config.toml
n_layer = 9
d_model = 256
activation = "swiglu"
positions = "rope"
qk_norm = false
attn_scale = 0.0884
bias = "none"
parallel_block = false
init_std_qkv = 0.0202
init_std_down = 0.0
grad_clip = 1.0
decay_fraction = 1.0
decay_shape = "pow"
seq_len = 1024
Each number is 200 + 40 x the weight over its row's rms, rounded and kept within 0 to 999. Layers, rows and columns count from 0. The size before them is the row's rms in percent of the matrix's.

# layer 2 MLP gate, 320x256, rms 0.0413, rows 19-27, columns 128-255
092,187,171,208,151,176,191,191,192,77,244,202,259,198,260,244,189,170,243,293,166,218,258,194,142,247,248,193,166,210,181,222,252,186,160,215,273,194,260,192,153,227,179,213,167,183,243,170,224,196,203,199,153,167,258,268,170,233,137,185,104,221,176,168,212,213,191,144,231,122,205,214,207,174,164,202,219,197,231,217,182,209,194,186,180,215,192,179,217,159,117,252,233,96,226,239,225,237,163,160,167,163,235,202,195,193,148,187,169,170,263,178,137,285,192,170,242,246,177,179,171,177,252,129,223,220,197,223,176
098,163,312,138,204,208,189,209,177,186,227,232,153,200,209,246,203,135,248,283,187,237,234,223,213,243,244,198,201,171,189,215,238,226,136,207,231,189,226,194,185,209,135,203,246,171,231,191,198,180,210,174,217,183,212,165,200,212,225,253,185,271,173,214,226,227,218,195,204,234,219,119,154,244,116,155,192,173,167,172,190,222,204,241,184,273,114,198,162,227,161,171,179,202,176,244,213,187,152,166,204,149,212,217,268,189,179,294,177,202,161,184,205,204,182,238,248,212,213,229,244,152,221,279,191,292,176,169,118
091,185,194,236,193,260,197,192,225,216,242,204,209,220,184,223,220,206,164,167,208,139,199,187,214,225,252,220,179,208,155,105,282,218,259,144,222,171,281,146,148,187,192,201,177,186,176,194,222,159,112,203,220,190,213,202,233,224,215,313,170,183,247,133,217,218,233,281,153,205,240,281,167,139,172,174,192,203,219,227,220,190,139,196,199,190,137,235,223,201,150,224,170,239,153,230,98,195,275,150,178,172,127,248,197,188,259,241,216,237,153,240,174,190,176,321,212,172,136,166,199,231,170,205,214,284,171,196,243
096,157,215,194,156,187,193,257,210,205,191,215,245,263,203,229,185,221,180,229,155,199,184,198,246,189,224,76,158,179,233,200,202,235,142,185,130,148,198,132,157,337,174,217,195,225,237,189,221,132,237,157,229,251,194,235,195,149,162,177,98,238,199,258,209,146,188,186,172,246,217,140,190,124,197,159,233,191,180,174,200,253,170,167,180,215,158,196,223,165,188,120,185,135,180,199,195,171,140,196,251,185,180,271,186,112,221,259,196,256,280,258,125,136,196,223,190,183,218,225,196,235,201,214,219,231,200,197,179
099,187,244,194,233,163,137,206,180,159,233,215,203,193,258,225,259,210,212,255,175,164,177,189,238,259,118,200,212,148,163,128,197,208,123,194,226,228,229,175,289,265,208,193,216,144,179,156,219,151,240,225,132,178,220,180,234,137,223,237,193,211,257,220,153,231,312,193,194,167,248,182,239,186,184,252,280,151,137,160,155,234,179,152,177,260,145,180,215,256,221,198,242,198,210,168,161,204,180,143,217,153,180,317,204,234,197,174,186,208,214,140,124,199,185,173,210,196,193,216,226,181,273,196,249,205,188,185,203
099,213,176,195,136,242,186,230,216,163,198,225,211,166,208,221,106,231,208,199,172,212,217,182,158,123,137,193,194,187,193,197,248,193,317,251,260,166,241,213,162,135,219,246,245,196,290,150,129,192,217,253,114,120,235,160,194,183,197,169,184,162,222,130,139,252,201,215,238,159,168,237,172,175,225,246,225,183,190,233,188,195,246,171,235,202,130,180,136,207,168,144,224,177,198,241,189,163,200,232,185,172,241,188,180,205,256,310,198,187,265,193,185,286,163,213,200,180,250,169,176,203,211,114,202,212,208,211,184
092,227,169,226,154,197,178,170,195,213,243,210,295,187,189,169,239,239,166,168,199,159,186,128,125,144,184,182,262,208,191,254,162,154,283,227,307,215,182,162,173,206,206,225,124,232,229,189,180,181,208,224,170,196,189,182,187,264,110,155,255,216,211,116,146,266,240,177,255,192,143,271,236,187,240,280,222,221,246,235,184,156,194,190,214,279,204,191,213,202,193,165,240,174,163,197,214,195,282,173,172,233,202,222,129,192,281,87,146,208,182,216,175,134,289,209,190,260,231,134,214,198,152,122,178,178,200,178,219
091,206,154,132,210,225,224,197,223,192,194,192,205,112,183,232,144,233,205,156,168,130,230,177,168,182,206,259,254,174,175,231,108,154,282,244,146,178,182,153,208,216,257,209,199,162,243,189,241,71,191,154,189,233,247,171,148,69,233,196,84,217,198,227,196,178,187,204,263,189,175,169,227,192,228,205,236,188,141,213,167,233,80,210,173,234,196,235,163,283,203,192,236,236,230,173,116,180,258,183,238,232,251,168,220,215,228,184,206,209,190,242,207,175,169,217,186,192,167,237,190,177,234,241,276,180,252,246,254
110,165,174,207,215,191,150,145,199,247,160,212,214,129,257,253,251,183,165,134,294,180,196,231,249,241,204,249,196,209,216,229,172,148,236,226,238,226,171,176,165,240,186,242,193,186,177,205,215,132,233,195,243,207,200,252,184,251,200,208,222,213,247,186,239,240,228,256,209,184,175,183,236,179,134,134,139,246,164,197,188,108,102,259,251,207,190,244,244,248,200,156,172,202,317,234,178,199,239,225,215,171,150,162,222,197,203,169,215,200,212,261,245,225,179,202,224,192,193,260,228,277,177,172,179,142,221,268,184
# layer 2 MLP up, 320x256, rms 0.0395, rows 19-27, columns 128-255
092,208,181,217,187,130,173,105,157,154,195,210,176,206,150,216,162,226,198,283,171,216,243,181,112,190,173,243,160,253,177,291,198,175,199,199,216,182,245,209,258,247,117,191,178,176,220,188,197,204,195,168,190,221,201,247,205,245,83,118,207,243,175,240,208,175,158,147,260,112,202,204,226,173,210,209,195,222,235,186,187,213,257,208,164,199,184,184,194,184,157,197,253,125,210,170,222,208,187,163,166,224,274,190,186,251,203,192,163,144,238,241,197,226,230,203,170,222,191,214,146,176,234,52,180,149,210,132,165
103,291,204,269,136,253,258,118,211,204,168,135,244,200,213,229,123,202,211,158,186,208,227,222,253,155,197,232,149,169,256,209,203,297,208,179,189,243,144,268,200,169,220,240,223,216,191,231,117,191,279,177,189,234,194,197,288,225,221,202,167,244,161,162,117,236,230,234,187,259,206,234,227,212,228,148,169,176,265,221,226,177,177,262,209,228,176,200,245,224,213,168,240,297,168,215,168,247,160,198,161,209,219,166,241,131,222,228,169,210,165,192,198,205,235,247,207,224,253,243,251,186,164,232,146,251,190,161,148
098,225,231,212,215,224,136,213,187,242,154,236,183,183,144,230,189,192,170,179,230,165,179,207,190,183,125,171,166,196,124,206,282,229,208,159,218,238,275,109,208,183,190,248,159,208,155,162,205,205,125,257,265,202,181,184,207,161,215,239,246,162,200,195,182,164,201,212,159,156,166,242,199,188,181,166,130,207,197,143,253,216,181,157,194,192,131,266,142,189,141,156,252,202,142,194,156,195,213,157,240,190,114,270,123,250,208,208,210,163,159,245,194,178,180,227,202,126,144,235,157,208,192,117,169,225,172,119,186
108,205,176,204,211,144,92,264,209,172,170,278,151,194,194,209,205,217,181,170,151,189,205,199,218,207,218,157,260,176,269,181,260,245,143,231,192,187,220,134,216,239,227,210,149,248,208,241,181,215,259,176,223,256,201,223,143,197,193,167,124,204,156,206,183,168,182,210,144,201,181,167,283,160,201,147,235,195,148,149,161,287,172,195,115,186,151,216,183,176,190,104,164,142,203,91,219,118,159,210,233,225,191,245,217,172,226,205,199,258,233,240,167,121,199,185,225,213,199,212,204,200,182,210,285,216,204,253,165
098,258,176,179,169,169,232,236,234,165,224,222,208,187,252,176,183,147,204,141,267,281,171,201,225,197,245,143,226,234,192,225,174,224,184,199,108,218,234,187,198,185,184,231,242,208,190,240,207,303,266,196,305,256,178,229,165,200,185,181,194,158,180,229,213,149,174,258,100,253,97,204,247,206,243,177,190,189,188,183,182,216,201,204,215,192,149,160,246,229,203,166,179,213,207,176,149,244,245,195,153,181,191,194,222,172,130,198,191,210,148,156,243,120,146,193,107,124,175,154,158,276,147,187,222,165,245,276,195
100,185,197,191,143,198,203,265,192,269,162,235,242,259,197,176,224,218,194,207,105,219,281,211,234,161,180,162,194,194,158,205,194,259,237,215,192,127,203,217,113,200,164,237,197,210,179,247,170,151,187,185,195,200,187,264,124,181,151,250,203,254,173,185,241,154,117,179,211,174,164,164,197,239,189,200,205,120,165,231,303,156,164,245,160,173,103,197,142,159,259,166,231,194,134,188,284,216,164,125,186,214,218,213,207,225,238,187,230,176,250,228,178,176,272,285,209,164,223,189,105,217,273,125,177,224,227,184,134
092,243,276,174,178,183,156,204,143,146,190,250,233,205,273,187,210,186,225,178,170,141,196,200,191,279,204,229,197,222,178,120,233,138,220,260,252,193,224,196,177,176,177,220,209,237,244,113,206,173,238,209,205,205,237,164,204,139,292,192,230,236,143,208,98,270,219,158,214,220,207,179,156,165,236,189,131,214,205,184,174,189,241,206,206,227,217,185,192,200,247,198,165,259,201,227,204,139,184,226,149,237,198,240,205,202,193,144,252,187,285,206,162,201,185,197,200,190,280,191,249,240,246,274,251,204,197,120,147
092,197,275,253,204,183,193,164,211,287,182,243,158,229,196,170,263,127,211,178,165,190,168,280,157,232,218,196,246,176,208,225,289,228,210,212,308,187,213,231,139,151,178,179,209,150,172,203,159,200,102,196,179,230,216,184,237,202,175,255,294,329,161,158,138,217,194,186,214,190,242,184,208,252,144,260,184,167,236,168,257,197,179,215,178,204,163,188,213,187,214,222,284,192,199,224,213,189,160,144,181,150,262,204,229,267,218,194,209,249,201,110,221,181,278,265,226,229,217,204,235,143,154,165,108,163,175,145,171
111,111,225,164,177,225,227,171,169,269,275,216,295,182,153,189,234,234,319,203,138,236,223,166,164,111,175,211,191,193,149,249,242,198,287,220,186,178,167,126,164,303,191,233,194,171,221,184,219,111,181,268,196,237,270,189,131,141,202,206,160,204,264,207,229,207,180,217,177,213,231,137,212,199,164,199,201,175,194,262,187,207,164,187,144,167,219,171,236,221,236,168,190,229,184,195,248,200,219,188,263,180,313,168,147,139,187,191,194,179,195,227,160,176,162,216,213,181,177,185,165,229,231,167,234,227,174,219,208
# layer 2 MLP down (transposed), 320x256, rms 0.0372, rows 19-26, columns 128-255
095,190,186,104,241,208,198,183,134,279,191,238,161,198,136,208,93,291,128,282,154,166,170,180,241,151,140,198,239,224,201,247,187,220,182,186,158,138,125,213,206,262,161,181,149,163,203,175,212,211,155,168,166,248,186,194,226,219,203,158,229,195,231,172,204,127,214,236,223,204,193,220,185,235,254,196,227,177,236,220,218,179,253,179,243,223,145,145,175,258,244,157,165,259,251,201,125,237,198,241,231,247,270,220,238,220,246,226,210,159,155,177,271,139,229,209,223,211,182,209,232,158,193,185,187,184,177,154,174
098,201,228,174,173,227,187,190,116,189,303,182,196,190,220,137,219,153,139,223,198,201,191,256,201,230,199,191,198,190,262,252,203,198,222,198,256,211,157,246,206,134,205,155,260,265,181,223,166,161,117,209,172,220,151,118,224,223,229,99,215,220,178,222,236,164,135,152,186,194,183,175,218,222,258,120,189,226,160,146,253,211,233,276,129,189,236,182,221,218,237,185,201,232,121,224,179,192,184,190,194,115,225,172,168,161,219,181,172,161,203,170,209,111,152,229,195,154,224,296,179,139,199,249,171,238,130,171,208
100,217,216,189,155,199,181,243,169,214,153,212,161,245,246,161,134,154,247,267,214,228,161,216,216,162,135,143,134,218,193,247,153,241,161,135,169,211,183,234,268,209,173,233,182,204,244,135,248,225,188,258,193,251,168,203,236,166,223,244,302,205,200,182,168,173,183,284,275,198,217,129,205,252,166,168,153,199,221,138,185,181,275,160,159,159,236,199,123,211,180,175,271,229,176,253,235,217,165,217,220,194,168,200,164,287,120,161,222,134,210,151,227,230,155,109,255,163,267,201,193,170,167,125,214,205,230,207,175
103,197,199,203,253,142,164,259,224,224,212,170,125,230,129,153,257,224,215,96,152,255,216,216,156,211,189,275,223,191,195,214,202,224,209,222,291,216,187,230,181,37,149,199,143,163,254,250,199,186,220,188,208,172,224,214,145,222,257,290,170,235,222,184,149,287,199,205,179,177,130,197,260,142,174,181,235,145,189,231,168,180,192,200,104,173,183,201,177,217,229,218,182,215,281,184,207,163,218,221,202,138,181,192,172,230,162,171,192,219,135,213,302,158,194,188,224,233,206,164,182,199,218,241,234,191,145,243,170
099,210,206,190,250,212,226,226,242,288,147,180,194,221,260,149,239,218,231,240,247,200,237,183,188,186,211,223,260,171,176,193,207,216,305,120,202,231,104,171,192,180,196,189,212,150,201,166,202,156,174,170,147,124,207,89,256,155,155,171,191,206,247,210,192,181,207,203,207,202,311,205,165,153,134,168,272,219,205,164,176,246,137,193,208,206,221,237,88,206,122,159,223,209,181,187,225,149,177,192,296,268,288,159,190,186,205,142,242,190,159,239,183,247,204,246,208,226,217,207,230,140,262,212,161,271,192,166,183
100,191,179,122,308,172,214,159,172,125,145,137,171,157,173,232,307,186,227,215,202,144,224,180,217,163,209,185,197,226,181,160,226,191,178,189,129,181,220,174,243,215,181,205,249,223,138,165,265,233,257,211,182,191,165,203,196,212,194,184,168,178,249,186,260,143,251,243,167,207,116,259,165,193,184,260,118,150,213,213,175,213,170,214,201,202,215,196,129,236,183,278,230,252,198,240,227,215,249,160,208,189,189,159,165,200,134,132,181,122,192,247,180,120,316,167,170,241,221,225,234,152,230,136,166,196,167,214,174
095,135,167,173,208,231,199,215,234,160,207,199,122,199,187,267,261,238,198,182,207,255,225,199,208,185,231,226,180,233,249,261,148,200,171,224,182,302,183,237,221,222,229,210,155,216,179,246,268,171,170,211,208,184,259,177,215,237,184,181,165,212,237,250,218,168,188,234,175,223,192,192,210,185,184,188,240,166,180,190,255,244,231,260,234,154,171,227,252,234,228,240,247,163,271,78,233,217,165,233,176,113,293,222,209,149,228,177,219,224,143,211,165,253,214,104,214,175,183,173,202,264,185,213,233,185,208,241,250
093,221,197,198,289,282,246,209,157,112,153,160,214,193,211,252,169,250,267,255,221,166,198,153,239,190,220,190,252,232,171,141,220,164,143,200,175,191,185,171,196,215,200,153,239,218,181,194,182,219,216,181,255,176,144,206,182,266,244,221,206,140,151,251,154,237,262,118,122,200,120,160,246,153,226,184,187,150,169,185,222,238,195,255,337,198,277,197,245,203,181,163,218,214,164,170,144,193,154,168,119,153,227,208,226,231,145,181,185,246,223,209,164,182,234,119,205,173,259,207,185,216,212,183,328,190,181,211,207